Part of a small language model's weights.
Architecture: learned positions, biases.
Training: a variant of Adam for these matrices, 13862 steps.
Each number is 128 + 32 x the weight over its row's rms, rounded and kept within 0 to 255. Layers, rows and columns count from 0. Numbers have three digits each. The size before them is the row's rms in percent of the matrix's.

# layer 4 MLP down, 224x768, rms 0.0761, rows 54-162, columns 256-383
107:113117136169109138118083112127117147104087128150091187113165079129164101175113119070137152106169067155113159153136126101097229083090101154142170093156119140111102152123105122106138133111109101139128185046099122100107129099130039125177152081178167109137140128106113131143090145148120191133084143098149128078179123129139146117100144097150103153086118148152110146161070136124112143161067
082:101095162107112210102137152151099161145151150115125122142117104067090156187136103044155133128157150154104098152171117145086142123131119119158137154143194156132173129120125132108139124053057098158135155149162115084228166057141111103123168133090092155135192103126023126135121160064160152117135088132130144121097097167145128058139182116164070116212093132136155125143085107148099127062092
065:125138108090146112105118066172129153113128112110124112138080119112136149175119129112091121117140127099161100104120164162133157131117142117142123129157123121093124097100153084164149175200121153137181093135113108156081118133124102138119183088125075128171137149104132121174150116118171140123112112127130090221158158127108089149156139095072121108125129126127136125112153120142087141115202
115:127086214202152059183123120250105072164164117103109142125165175148129119127127157175155143160074176127112086128126141121094101136161098132083144122099087133123166157130115060161132158117037136097135175154153092157111110178151145113089110213128169151136046134105184149138120138143093093134124146116170134133121152105134163046149118120072138125105115119119135115097104118095111121088087
117:160172124052208153156187144013165154127126154157118080116180182136117109138117092113142139108098095137129139106170083107106113129153160185139097147135042126115055139149166102065109109177134103080142193133128138116165148114150143118102115190104098084095154132168101098129136105111111134207165155087097105094152123139123110116124171141087079118115109130147114130120103147096164177127147
076:187147190189125092188116128124095108124180119146109116122127145145147141100130133176120107157123075231173113146161152123126195161141136127137147134138157088127109126095154147111115133135143113161148103134115110093080146116120110116168089115107102110173138122119098170112134118124161128066105122139105098101139161124134093088148118141166022122136162114098105124087106130139039115138153
109:115154155130121143219161147132255140099074117219119098131139186114073101166119086070137123157128167131123121120138139086099183136137128133149188145141147140205161204146135191138083133166123158091117108100140171140158128101106161078119145061117094117145083136145115120136160121134115151109146133131131113133165142092104099140116115129130086107159097123139116114135124072090104100134139
103:096118138161109129114135155057111124091132169126093107076150092184136089162125221138125162107078176169150177101169147183091119135112143081074124106096091116175097134078079151126098179131084135161107113149151157129160103082100071111072119078078121170152108141127160205158151142130092123135094135133077119074154109117107064047143140176138117101084109115126125155116145132164130129124143
094:118162122111109132143132151000095148154129134186130104140104121155178167129122163165186147104165115133132123099175151163155153111141156183130093112134095050108058052156165121159112161173140162142111130182127085164187155150145119137166145098115149150090132148104206162123090058107060131169137147137113138178117127077150118075146082166140089109129142141106082153105041123122011091131125
095:147179194074108072211149122002159127107098131073100028123143146139159119094147154201101116135168125136131159135180117124099186155108148147157140130113097151121031057121119060130164139108104113129166048147159099135145124138142146124067150151097163107107178105124106167109114191137097104098164161102149183190128097134164148099157174129099146125099123120061109118107062137105089158131129
099:102160122221121202168138111145111111144167098087147088105127113146161132130135098185110127095090041146147147092106111139101105108135135115128116131161103061138137210145116228122095042140122154161141168148169142175133155066128148143166120066148170074149127161124138158130150130117154152159135102116054091136118154104151111112149154161165032134080116137135122103107127138151115093147151
107:093175063158130101164103187000096148111073131149101139193125145099110146109162112176141148122143182130100077123161132119085146131137145149141148107156167169165174179158106066165149079079103145117137144149097115200124133087146142113147130057137125162103070136148181160101141108134119138109142122137125095146097113118128214147113094121150253100133107118132137138128144162159174097126063
099:107093143064157078063127143005105071141114138149126173172114097122165104100173167208146109063130133154151161182169117125095156097120124128099136142153123176177119088178079192105114182080118090146135132104121108117104134167131076101168124190098129122102097118116160137127136160121120117133109110101089179214145125109096095200134138084181119123133158150163112146072137134136132138112170
089:084130149083119103071152183138136141107111135081100100066166071081175161185107091129120150155120150191171218143097117107082094136133142119117092099118152065075135098180146180148132098075122135143119137117094125140150121135147147142157120153129169126103160141131149136157165197146142121082113122102196082069161139103141179049145072115160161133089146081095147116160146154156163095133092
110:141118113142151129153157159161148158111123119094099121151105159099118180082097135180087102119108083116128121154130146099114120142135099113068087191169171115148101171149148137160132176159044061098162100088080103120084123034108167128179068200190179135141146115144076063122113112169097120017128066169219173108149116105099120120103199150139126137085140136135124101131105143147140063054130
085:069088091133159174121156135116161047173057092165135126152130094176139103104150140092104076132111168157121167178141152146112135142142123110114126168101099101075127110078137176121123159172101168141085136175160115077123140167101141141132117136187180131151124161054110155173095162098142145159140086129169174180081139164145082205092175169113171132056121077099161112135113129169072147101104
115:118194118146161214150092229081209120131072156076105137100145115128151098146113129105117110178131065117143110111199144134173068135132167080124103112147121149171171121079151168154149095131124183103145084123158111130174120164125131152089158128044165130111121118114097090147138098118101121072144127104191123175150124108142075101140134151108093132078123070116152133069113122116140122123084
127:177089080104096176121127100172154125177199159196135214162131087109120103141085074182108103099121164153110138173199170069092106105138072097123116115156135104138112103152146123138127070084170166140150126063133118104123093127102140153124211064149124151171112083137114145124154140138112181021141161138162169128107092158095004183145084103178060099103156170135108158138088167119145075105162
079:110119037161113120122144211094161107112189108072164123171093133163118048154110124098114126129117140069109181106120126073118190126100100156166150114139128160189159157138108159120104134057080140123153125104177135118170085139116147146160097089142185147091114132129188195116150107116110156125161132116206092089076136122107127085130160094095206116174147151112134125146132153136125130186092
098:107114133182122115139123120176116144156119100119135142091108214113142108160133126166138127149119131171130125188158114080082079119108072091150078130113121102107104081089112120145116094170146131140152110176098169151106136155151116129183146062097068169119091124152047136130082175096181176108137109121155123140133166151117164111111104092072190059168183150137183154142123180097139129100136
114:089083128102124083127126145043082120103167165133165190137079128153192155110131116029137159150168196178137150132165093153143165118140127069123114188121115150162060205083158087141129162162133182097155152142139172130213162195089142156103041060055156164163135137120102181110142162156089137144168112107060058140117140156138116145144113121119096098105137140177160123149101103094038172079132
080:093098184121134121042153120053105155105171152177152125106099098141177128117103136101158111107108095116125114149142129156134171116133058163148093124137191128110082000121140094169127115139174133087143146117092109121131117142115082130079099112122038064121115112175100255148128098105054117144129137106118076098143133200152129118195122143113130153107033145114107142160155120113098062160142
108:136116157109159088087100089220118152129101139149088137155123095057075089139114131068155094132117101174140157135166111086110119131141170081173107140115132122077122104096106133166102070137172128152171180182097088118099081174106177125097120111212150134172138098108064080127100173127183154194088105151110171148106166124133121138133102123206144109108148121160175091136156091175182155122110
106:086123156146152171065124131173104112075128108180146186094121124070087121108127238128193148101098121065101163116056121136112141133114160131122182078104135107086091151116126112188107203092146169113105111106134157122131131128118101142109123042079119091119120157100159135113124095161081168078126107149085115110170105153122129153125127126199193082124112123121113154121144170130133139091113
101:141087136084128134112117182165135123095124150142112149129166125172136113132087153158158140157145081119139120146168116119159089162143160146179141101133155115131139110119121148131137077097103112112107118154138157142071121128156141172115112060129108093097120141161137092126111099111064096098069057153110179153126159093179147134087085127145217103132096127104103135088087116176126094097097
116:178146164092195165147154156255164143170061134121106127130082185153115133117138094088101136112119111130134131142082131104167111119172123169141102141102067139175191119134090111098085076122108115180099121117141102072135090103124165140098121084091124116122141123089100123107170135159160134119156116120191123088133132177107163107131129113172091083108163110139105114186118156100201101132141
125:073151169200119120153088118140170117118181119119167125069084147037119165137063059121100140119106081108124101142172072138140148144179109111197127103151118137147135135122112139137154128119105141096106130165165107082197146110131155155123132041185114150123088129123191065143149107185095149130159152146175112062134132113132051054128142153137148135085151141087086149077148130122176121118082
103:123134126124070163123083160162114120124133133088134102068132146147110154136119136129168158160124144164141087104070127184113139104081111148162133069079063135153206072103119148112124132133195136074137084180193164098126114194134087137188179040117110102132130116125169140153166080136160097143171114115063149115126133129139158107180151109090083074149164090086177148119118125124215120089052
103:146145147145178211098146109090132170158172134087062169158127109108109081147125075106115160135101167157104136125191134124137151083110127190158055160147172149103105115102133126130128193189104167105107106111140141169123117151161093130158085173098111118162067154078169109126142150161068134101161149083108125144162143039130151173127136159125137158166103092082146143127104173147181171100029
107:128138046096105175109130098010145075100181180121134162099080114164171212099160164093172150118113135140103118132151080094156130121093170150081109160142077113088095135179112109106139134149139115109083108177101153126081116171123158171151108133067088123134139141144188150151112136147047151088137105070138115124167142108136135142069097147108126149114142172116119118145141158089094171121168
101:153142115126072073136064137230122123119080141074142061068186103208111128136149144153120103146162147145096066132127133183183120097172084089091115114159120082105130129134144067076132000113174125122110068105155135113179144130166073155143130176086103104138172144181130133105110140203176076109101109138127031133195127129136179026112117153128094068169136107117134174103114163097145096084067
105:164160177142118139084129142142088101122167125101144188175059102217125110122110122005125101157123122145157089095148131129224100145225155167141127088139132119096123021067123072179103140102132161183147057036161139192141116171128151147079140087135149142127184146112150128123147136135133149178123097146107095159153170116144145132171125135081080032144098157130138159111099161127181131078142
092:104083094147133138098107058100179164123136155106128134077146158130128155161092138077155130190112079177156142074228136055144187077151125130154074201164105076131072119158158099116128176209103133126169063085127160116105152094143136150119068163151100170173109143078093199206132125159127155136149124153161111056137174084146135128072129171115099112089122102127173138147122123114110084157114
103:186151174074095054112130146107119162106169154200133135183119134112090129140140161171124131182114228151131127104156085084124071110134111162169156169125141169071176092117172127156112125103127132157109131147145123161167126120106096125107084098150101182128184145114054206132100110111058171112174188177139155138070144133150127010201123144182171100057123140124132098100177111117152136094102
066:077095061130112144161113037164143147134143118140114167086143122099156149115114124160172045145117118122156096142174179123131135110106109105090117120089106117134125113098117147143148104129136151096148094165114134123099128206159097161088174106239150104083139066135074118077124150088172131183103117139140152067131119099142138129117162152151148114151164165079089151105131103162144110125122
110:063160096095105144103158172242142111099163106080147140142153173152119134098101145091106077089075113135159071167094113148124097136153109121089081119164099100147208108121107061102111041151098204109142172145133144099137132116124130106094145074225148048143084139091111118125114179126146103103138096099201143103154157090111095087152123118162082144163120088094119126149171079115145141177145
088:142130138130129198161117162037124059170113132110091092077115088119049117174092151110118124100156169061083121112058144181134185073168208099163120028078119071133103112139128075153124049081162119100164119124119121159136138088170140126141167088140140114100108074149129047128112140158097126075125112159108147108104148161118143057154144092173109111120069077097143102155099134164124123188129
100:092114150137092198173132212163096182132128100133080140164171103167112072101119124079123076087108101105107150097063092141134110132151114097112108145108137172142168168120091161159100176129144119148124201110133128180035147090133096131191160124139091097148058151131117081076083149116156103084122130126118157110149065130120118226157060129166138083191102157134101042158190162123163145105113
113:144113118143126083076134149058092130169150117171150091223116107110145144135172069099099111101155131131164153162165173146105079132148148182093165116091091111157096099210132178146140134119192130123090141153140101102088145123132163126150147203050131111162071154195157119110106095158138101107092150094129166115168107134116081186119125111149097173150118102136140149189163104144116113126152
120:178154058121143170071163166067139110102096115150153121176114159077067147152139138123073158151129112156181151157212183138157094131138068158132120164100191119150122120114101006108094050049128133164127159097127160135121128094104112072156087190148079091176144137165118118119171103134183188099134105111138135104150140189087112135059134152103155146153075122149154086133085121116167149167203
104:177148072161102100107115128113155115124138103137139120087088082195119092110096118204141099129128166149128115115103131151133179155167114119128077167141131133160125131136132172160133030150077127145122202203080133161100114136114021162111127095153134158106159127070175102145155094166105103108113163148185172163121156152153143102134168141174103200073133142134108163100113122121163169125103
107:144088183101119127160115144092117161084154119137185136095142110115108211170103133068117111116131121179162107107161103172184118085156146119141125134113104117058119148052123114160136177134118164099160176107102124127141122048123128073107157061107148092111081183171149105137106116071125110044167102126096108143146125134139182143120168175176139111139104108121140125177139099142099143161008
088:084192149115148136148142093247145145130152107097106160115070148144159119115103158126096172147084098153135026121165089152128100173092077111107185143154249163143133128110185170107151174185180133134159202126150072162136147143097095099127142163090131109142109131105145018185132123093069096121084140121127129128178184172146075144109166131074103185166140161139134147143141119131176066145061
112:175105192122143142135157084030130141143124173113099137153089163066130103138164104070177135137171124131143077161108151129141116130155153143173095134104099138081098106133090140150145169123076114153077181143156156122125144092150126119050194139162124066153142092142071156132140135111147152081156084144064145107130091148134089155081082082148164099124088129191143123126155072141113148159125
072:189134072163093079156125118201136178124141093130121098096096139183178140159105114124060053157133169134140096116135121108097163141128170131156080165100122164112166165095154164175099087159145089071131102145135130093128172131151143124075065136054106130167191128147136239177106129115208119156134162125150093131081133142081132029129128213154149123108114124144196126091122118130062133069063
097:132103162139147106173126164122091157125133149155127170115117080182114090148171106108111101191112213095059169176090103120113141100145062149074164100141119107156176148147125109134184110120122127121143135099144147126079127154135150090088182095167108125171145128153219129144068169093109122136120133143110117141116094140101140199121122129113173069191122151118112161123146114102119125107148
097:094185129176145170137164255176167140150127106151150099159107166118148166120122114073085124080185160157121104106070145139127126098062082137160106103118068141154131082060119150157101077142174163200166135161097117114139164116093152126141162152143122125128170057134135144151174159144128156140113160164117131158111129198125114096085129170161176178139151143133156134165098099100112132096087
101:175097255127116110117145141145137121166147142153135144151100118145139128122130123126109145117115170209181173137081141126133112127172149168124138056146178121138121131119129134083121179098141139152100159140126117157131121143152142168123254120129185114157156143125160073142123128144145091147103080174051081133100109102124157142080114158113141111075099122131154158161154104078143158132072
119:172150184131146112174132061051122134159106111041135180161139156130072101109134119098104123166144147108160129104164116173133142100108113135154123159104174087134050095118108104127106131093129097152128171136118149153123129127091165154245149129109112084129149117168053159121139086102079131085103143120088181134100138188086177181128187156126067110151133123162099116090164116096080081116113
118:114101103120137094094145131117099172124137096118066111109160122193145125122127175112141101108149200103140163090154111173115183141067105166158119141142128089194152111139141121120148089058124119124130139146191099138148130130118111129165159160057111071140149097155156152121120140165091143106207146090145105137142090174047105137182141102150108189154194183111098095108141189165129120095165
099:084119114113100068141084092114087127102145153161081082125160097109066123125104106140139116138131064113153083159087105103113181106187185118153102113129184168117113171150130143081134092148108128115125130110132107056122112181142174193139160150200140144089120121147139069126206125174081162167099159095080120101080158106160120127142157109157126136163141077115102178088062109166200071101054
071:038130080128145093116132140089027109137169119102174126101129085169128099123117158132164149122111141134146123114123123178098168107098086180125099161155111151166096157127103111116163119184076201083145120128098150164115096137123111210123135121117117138096044173144192164100208104137132133110126105132216123053123132107123134099102041095086061167122106170154116107138161116121143139161129
110:059105139087119174136133168071140096118082123126154117091125120085152120137125118138132151093100187127112118148093130206053206111151121155103160122131049113127115202126164125145115124158092133122097098132131114127081117103159093163156183166179142097090072140122167142121126132142089145154078145158117156181070111119145132081137104124171104144226101056126100145159146132112078170157094
073:160109120078157086118139099137185120147082147083112137112085146148128120078129097120137164131115169147138145119182109099119161145116098185154054142107095140119172142080104095073144152106115117143137134118128131139123146099161109144138201138131103088104177119119148095082074134153145114074147135104241133117098114127090092125140108126132160088148128126139123110145139114117134038124100
101:142188184177106105071193172156119168150183127127133156140121101178132086125133141118113144123067089141151190086102115138172078109132077134194095080162199175128147067096109065100108138162177132125147149138106103123119120149146162148069138177133178162082079123106071138110137113099199085118200087161149148172135100186167159077128096119104148204138149161164194102136120093102180092100098
119:151134146109157126076162098022114167108137146146162154144174137086141170136140147098124127117167089096100058124159145128105162122141123105094145118123109102156137125071090133103131192151135117117125034137079079108140127103125136143123131157137144100101150131152115170108106109091131093141090176071102114138168162168136141171153172143137104216150070124111118142121154123132133160148150
103:144087154121166153107139068206207114129141148104105198093107156137108166138159141110111116058127139165124126125146130092107132144125136143173092087134163107154131142212131156120168255128142130135137111135108106138106141127145160109076189107125091144120130126082033098139061135086185142090141134114100125145105101008161181224112127130057134177067110140131159124178195093160199130125119
072:174164120137149102061111165128096122131151105134173132154123119110124124069128112160145085137129091070125154114147107103126133174104123117108098190104157138090152175230110162155151128147089068110102167096134103142141096168105093149149044116108151111085178159129155098059112120161119144156147105152160127182113111102182127188145127159197114108077135128158053138115047115148116110152049
104:178125128163159194138125151048100096103075165122135111123127167144183108115127109089124142089123110139139101131066125112161102093114144165162134118144098123109087133116126081180116092138112090132120159123119082114111134147103166134087129122191173174074119145145128107105104136125165117108211147151090122102132117158130249154118162139129106163130173141148155128108141136143127166137040
122:184103047135081195077124176062091182162135116078121171090137100214121123130124164129138111048076049146122172111151128148128123153124131145141132165164087134139102134146149143124126090159106148094125119155159142105103122163119091104130072097076174124136131168148183186140070156149102155167124175116102090133092125123138097098133154161120098115116189138103144094112109136144103130077129
105:076088194200124126152131078238128085122096145130134116157086128144125171120113134166141151151142041110080186129123102141131068132152166108139106117172122128135196090133165136172108126133109125171150060108148159104138084108085147098135149139206141101101173129144050110106094176121121085165132141106141095121140168150158175070182116118113161128136123123102093138095140139080175080150077
120:162139187073191150104174089144120138184115117066069084117120107122142170140164126177143158137122121103154035125047151175132122143084142152112103091058148113102126116131083120127156158210148106096150196126117149127104097163140103140150064218153124124158073129116132122138142155080118100144124113128168166070152064154112130113106116136109196197073058147106106107118162085092109139184203
116:180147078062123140085162131191054163106127141139134108148098161072128072102118157082131106145153096111147066085150141087143125128123146136085138123097165136154112136175167141181146114174149111148180194175137139167121141109110182117131057102058151163124141169098130143135097171084050110157161136143084132132173168140096167161127175123240138099120179092207134075076156142137135089155173
108:121143097106099089212109142197067148131093108149137149162159126158100099110133149150121126091155157129104161096076102107099112151075132111158182123129079141189168111152104122079082126095106112125118095132144169105115114171113186148175099115061118123164168117135170167130147124197125103100095137123151158114092101099099168136124128158161088081134160072132127079114193138111061123146152
074:199087191093139175160139166134150142093216146114092160150104146160095106141128119117145082156144116116079141153117136082137119111164133199136157084142137155099181083088110144103131141070104104168122137092116147142083137077103153145130166081127147132188104121124102183074138131118113121126120150117154088092120088098179155119154093118161140097145102116143131149118121136137144102104165
099:153091142149185082062125114149147119126089153165096134133088115095132143128168076127103116151116190151138139172127137095157125099163149150142139108114074167187106099118091144217153136165174109155098090120128171167096126111105160105141140161124115142136147069174199034119143130164188093163088165076112164143170161110185061153107110116172138081164150080140133132097097133123094165094215
118:187144157117146086135144112136136111138132114170150190133162164140107108144116116148135156138110121107125037151111127152191092169104139156117159079050135147137176119156139167060140191063157119085167212159079146126092142081145159112089134073135118125152131084092130218121125108056035130153178142145120094130140117133078063220133105100146189156135161146187134156099097100079209102145168
092:121095104080133175069148170073142072163163128172148093096084126172178146095128166209127110114123135074078068098215153135146183106089104084120143145100130084156115128108115129130126164158209158092118150149134093162126142166152149148084160083151145161086204136116134161126095121110140114155151122157088144204142131123188117152158183131117177134099147144069114132119089116103068164155126
107:087157128125093024100143129216168131149124158156139155099097085155142127138130077189106145183148183134126092167077165127106073124178085116118156146110139171146160132103167055151137130128172135153134125139081153130130128150163098161079104145106171193136126089150085176129133136098244142123152134109089129141135119152125160075120153151095182133107105132134161246121131093122131110112115
117:129139118125136134171178092151143167123152097154122120140168152101109135141107135139138138127128135154117141078100124033137080154129156137129144076140136129119180129182132154067117142195132116128137142112128093222130077131166124120138108111145153111179120124137140146135061167153178187167081188141046121118154132106130137113138166128097122117157086119162145140106174144110172147159122
112:079142076122113106157109116118146155127107113055145117090158172085151116080136120071154142136128138137120105119083107106122090114203134136105144146134045121113132222097143099118118125074142143125079215136109165119163109096150034109089134091201135151074160125106129113107119113133117135098097120124208155169115124133118166114154131109089041090134119119145132114168090113052039110145209
093:098175162114132119118139114115157164153159113178121127155146202140119069172142082072115063161140136110164129129202079132143144142142112078180142130129108143128137073166119114116154123139188115166094094151116132141045151110116128115197189127155116128118137112103077166121093184121115083160160086072067173175114110172130104122092129143099133202183099101116168134106105170065145183146112
087:048121192112154183103111160157095085150168143141164143041214124116107156100116138097174153126150152044064159115135142191140096145087133108141128092102135079146160158159122131110132157133121110078105168057144116093101080114134116159154175112126112141078112146139101071096129124171161159114102094170225078129119130162148204108113068130155153130112067124134184121184117123119132167141059
064:054159126118172134111144069169140128096090113123103067167109113120137112190143123107106127134147151176107066098098118087149151102097123081139185081138078141134129072131135116098120107142167081147109117153121133106194116116124086139115091156086115094192114081202087203210131109156081116134158106119098135160133165157152141112117112130107196104167146081091211118089095103155138109135122
108:147136082191151161084121162107173164151104164136077093089129102117087152129146152077110125148071130172128142083164117110096123120115163153113141138116148075179117120148138077128118037112160103160141099146104105119065103120128088096112094122056130170149089114057133149151126138162160123140118100199099128206117137112117142056063132121112131143076136147157135173134160144170144198139111
091:167123139117098208144091162150136092165157120081139087144171065039166131160120144122167170148123078118145121130096104119136087092116107116143219110189079171197203210085146120140104129106110144151094060139137116120146133167123124140101173090081084094159101099112154169152151109055103141130140140146190135105141093147174114165119128108131136065159173105118153093164106064135171097128189
112:132141151101155152169121145072120141141137142155093141084125107086139141115125057070152162143156141137166125163227154162142130166123096134163087120133245112183109110138210151234120085101141104159090122143143103174149121078174177154118115203110120128091107136148135121132070121154092148105169087174097118092090125142122111100124146131066149136135102132109120174082166124178118054089122
099:087105230135133049102136097115114122155119121086128131132193108106164137122165057099180160088140134078147139168116140179143108166132176157120129085137130109125102132103121118147161166168057130116107109113137130094146142084137084134101110169060112142091154187127130122091129110096109165213150107153012158097162127119166125145171155113113070117180121092173139139104106136148112144172127
096:103135167082172117140152080084127186127113152177146164167086167091139147182144105156143176089116137118143099160144115170183097122172045167135112077127188158150088215168100131153143152084097140120094150168142061093152103144114125149108140192163112122125139135131150056100134134142087115191117187157115151176128113134105154094073148105039163188144116052158148093168135133118155099154072
104:158110058143209137102139144157142102113098134116117117111170090153138077101133205088105082084116101124155162157086166124103103119091142166150146161059134154093167074102125128139152077107146126122177156088126200161125103094132151119066139141195149135114092113226104103133091151147159139139145175131171169188135194125107125131141076163182176162113144116142136151117140147105177072106084
097:136137158157145080087144177124161104102095091192171129172105072145137081084126196161086147148131110144155137130136172115087120126126108161148066123146179109157141141126125157167123102122115141140086161105128111130134118115142152186201128048157166129152135111137193155114142141181058113098129132136117138141167072100127103173136139174131144131116164113119085135173181140161122126146057
097:121116095140186116111159112210089099142117111125087171141134131138064105089151110151154153117097106087075096154086129145128132164161153121053140152154137055172177121140126185145151064159125132098137114196124144147094140088150124142130132229133181123137100084158176145106091176166162087139164162151144099130152100166139059153100126087159170110103139151132092098115186134133102171113107
096:091178080151173170134200106124118120105112143080144098156166094069133156171110138118144112109124077127144094151167137128164069116159104079154120109119134129105089101153160123094120065101110119141127128124126128062117101099149129129148147094152164114123183147131089064144151121108149151124167147121036134149098151151094132163200228149139099133086170159102086125074139155167157078131143
110:105157184167158144119167155140132136099148143103131200095134150141176168112156165115144137129121099128113134153146148115139158147165109150125019150085138152072098091131108080117169122133052141085081208118154145147112076093127099124132160099095096169093131154096124085114097133068158081084133129079118126133122117124140066137184093113135165160131062171071105112160135125096137184135079
089:068137167104141079140124160129111107141060172138143135197199154132124127169105103175111139099128185109130112153129136107111117120156135163064121120107145124117127107122127203125151107125062113161075191082114094128171126110125160110116054180168150142130145180114151142153124124123137112145155158123137111163104127141125130121161174084117158126114147174124102138161134154124184182124118
091:116134138156127128108126081173148110157207100070159169141118093172154120175125127119162115123149154088086138069112119130137166123109139103159169099146073114131146110077085192166167108094092108100083147152162159182105141037112105162169107128193144166136092124136139093126125172114161156132121092148182168113158111156095110180112074117179134124167105201140161123108140099081146155138144
081:133136132133163203131106140162096116103178112223124142141143149082166143194113082148104134123154109136102102095059102084111118144135124146159129166059185140145133145135156122129106098102130127159150197164099096071134129093105116119113113160135081073115129112162095125137132152104113087183138146122054095149128155118082133151073097111148101234164133187191159124107150155142145165165109
095:059101147130067143098117104127087150145146132186115170094146100180109151088121130146155154151113121163177144108082107183144114132132161141089145126132039130168178096123146151105122168103077115108139164176124115148142126156122140112106136095074140109154173127096122171159099125172099173109096118109219169093127172077101098066094062131099140125143135098159150115168120130092099139095102
102:119091104101118125127118142072115151123194179190119088097125126241142166160095201087131143148131101141174113161107147111119150154144198146161070085095241050091100156087110147153135109140148148139126169103105129163079125122110168149114121096175142087095088115129103171132143121039144079079108099155103096070110158108129058122143183135163151172123100125145158090140140125132061078113121
111:214126043176125171100148128088141115147124119082114138141144166109130107165125121114107105127141179124129184130156141088163125181127155159130125174122156135100065125154106198122149124159181150163138168116117092064178109222136107100127129112111167139155149079137172131123113090155074080244111168137069119111133158144126168120085164116086152165109119133191135112130192148120147119127165
118:180168127086117151178121130068143080114111138150129129138133106097114158160112148205150127147128118179175147144195107065134137144112182120148106116142095125119141133095117141124119065144194153142109059140114172133126164135099157137140105062080212141109129112115129117128147110084088098100111171125088172136112128116129138129074105159160073055112153102143112123141080121087153152077137
106:150147128155089055147098145162146087070072112116112101140132127099150137137161117158144136091109061123126122125124092181188159120182169145144152152162133162146164141169186103141130164129176127152169103134136152114156103167167202168118125115078101153133107090102136161143138126133141113084174107138060082099123153057113171127113137074067206091157127106081124200156150159148180078192118
124:107123147182139101108103128018134145078112117134125153172084068132088170132147099104087189161089090163154111089154121108122172138152150055136133116126188128170156109186113134168145153153116141158151187025078147213116161153149101111089073134112077131182122136142132241159102113161169154148146157116073113114091128108132097095105153128140189151113107127103191136141117105088178123155133
073:175139076078130180180134183113145151106151108092149134110128139151112123113112093172122114114120118136107137135224170138108185151117140187122089116135203108137120127097123144092141101139091139183157103124133101152150125093110130150133134141161107123069086161078097101065131135182161090147145147143208149130123117112174154088117168110128201104150090137146161133117157134148203142145128
124:111120054170075227147129098204172150139113127133123128064144144071085140078121101123107117138094115145148126107130158079148184125155106134123121160133132128147152159070096163097090169121186134147121133108125123126124122203118203175105147149155128111116160133150102135115092115131166109165158147146208099083085081187163100097109174153111112066127063099090161111168116119121089132144174
103:135140126141148148082093120226137182121099106176094137143127142147176083123107129173101107164140104155138235070178146036151103104127159039152156156094142105049135127157151087199156210094145146135156168174115094133102131143130131098078133127153148198165131159142107100121124145130127141145142136172115094130123120158134133193126131134097087172138102126136124116131153152098126144133084
079:145112059100112099074165111127116148131071121151123081183114170066103141194131128113130127131100159125096098119109104052123092106160144115032148165105121150150131088201123157153157122079111144107107103142122174120123139102085191125134159107212153154147044104119086165172078104084127144166169072110118124140116171111164182039168141126104162088163128179148139154130102111133149143150110
112:144131092121075150161103158069150174125098108130154161103109084127142140117135106060122100158107155181153140126078100171140130083113120126097120158132220143212049113142162200169116128083165151165114029159128125083107135164101175107160090102107110114176110169084156085127122094098088079065145132116160159135153172100101084087117057131074075096077079099126149153143184095113132161156144
104:135151166105123107165065109241097082123129140192128107172150113081145099093113118119128096133140164099101169126076163133147080124127151151150183099145157151128181147166093106119112110097139114132109165152142086104182159149136183106140110191167103170159188052160103121141140126073160119176137145154149123148167102140112107165151123104163169045162120140089126099123114142142193190103086
077:174141109092054203121104165146165173118108130119141118160151133180141118147142114207023130160114116134137060153154144131107173182085161143102171157153077146118082097117105117134145154117132121145089131106062136143061148131122095133107115196137180140158160135129093142196143096163113131111128114142130081166125155174096109181120170134170117157089109138135203104169142113094094148178117
095:137130192150099137153128108136097163123106111075143151173143139117177130208109150113096195117118104099077142128110120177115132087048109121099122082099165143066147133088110114130121160154172125154139172111165146119141100172133085099134135154127117175131138106126092094143153114114136074137172112136142061162109086204152145116174115104167106137133163132098105100113115167133180138144134
083:098130187188119131126111161202141072152134094093104087107143170137137126192133117119156154132120128113168129158073136144108115101084107068137123088116121124098189104046121114115125017174154182144060090144149124098171087105142090125096176159183116137136167110128239159163173118184088155148109121119087140134161097130182135092116134107199067127133153170107114110094101100084134125163109
078:166137129148096103130154110128138133120123128157132104158162139181122104203122152082094158091100171138115119140168121134182119091167162084113069096158104112131107123150119120130187076070192147118159058140156108098164145131097162078158218123106145082169059188121107127163094104093089108105132114092214117166150116114141116184159113134138097098122133130113141118184111173095124092171109
069:153132116122115155168091082105109118118104087099133158116137123111148134162122144118157116161153160010100148129141129138161169133122136101113161051141189125138135118114128046145152101110121133084161123089117161099108115076141127098079126097160131122132101120149121155038133145136155134129135162141132114116144117105147145099162046090126149070110118149155081142111062131126156073074142
078:145152098215161139141122152081184122101101137110066056078192095126125129127148116078102163117089107170167101111074114072090095129133116120132097193142150185142107084109170140111108021153159124113118148164131087150127117130117102127152020173075169098115168102125098182113112105168166131134140165130153102040031146154147081107100123108147077173086103120137120143106114160131098091126070
080:080164137140137031115141132000156151105193104163123000111153117061143173097114107063171136123120122118113134137132062104127137117137122138213118138124127107135071140125136107120141136158181135139151119151113141141104135147155145153157110047105130136061119163093176137117140138118144143107123122168127155148146139138152159097142115060177152084134173125146111149098084157178104120109167
077:149136074149078088065112143151114078085088121104121165114098136155136154060170131045126136108073098143143126099135145077169165154156131157090092129114124127184162120116132133057164209093154149093170177125111161097120139162203085094137115075131109096172087140136171096150168140102123141164128151168101094188181118080097101153129136174101183104134126104137128162133096129152142149122149
112:132151178187097093112145081164120146120160130109123176138157118161097174115123062119080107154111110157126121103150094148176137101133140128165144091098129141041113085155171194082109184124120107130153096130161158176074112119117103121150113171144086026164136157131075042137118112099131117180136176132090124114150184153099203097124135115114086144159107143102165146121068151140124060110160
083:119164113109130186112115133148135104154110123091073117119133140138100106174138083108143184149180142167160176169037101123127143169091099158122180116121067109127118101043145063139134133133092091159172080083093119133180088201108095131123125183114101117152093122126123204144111158115098138194113105117250120067116151114080163190131108140074146139155058117109123136130130128069116172116137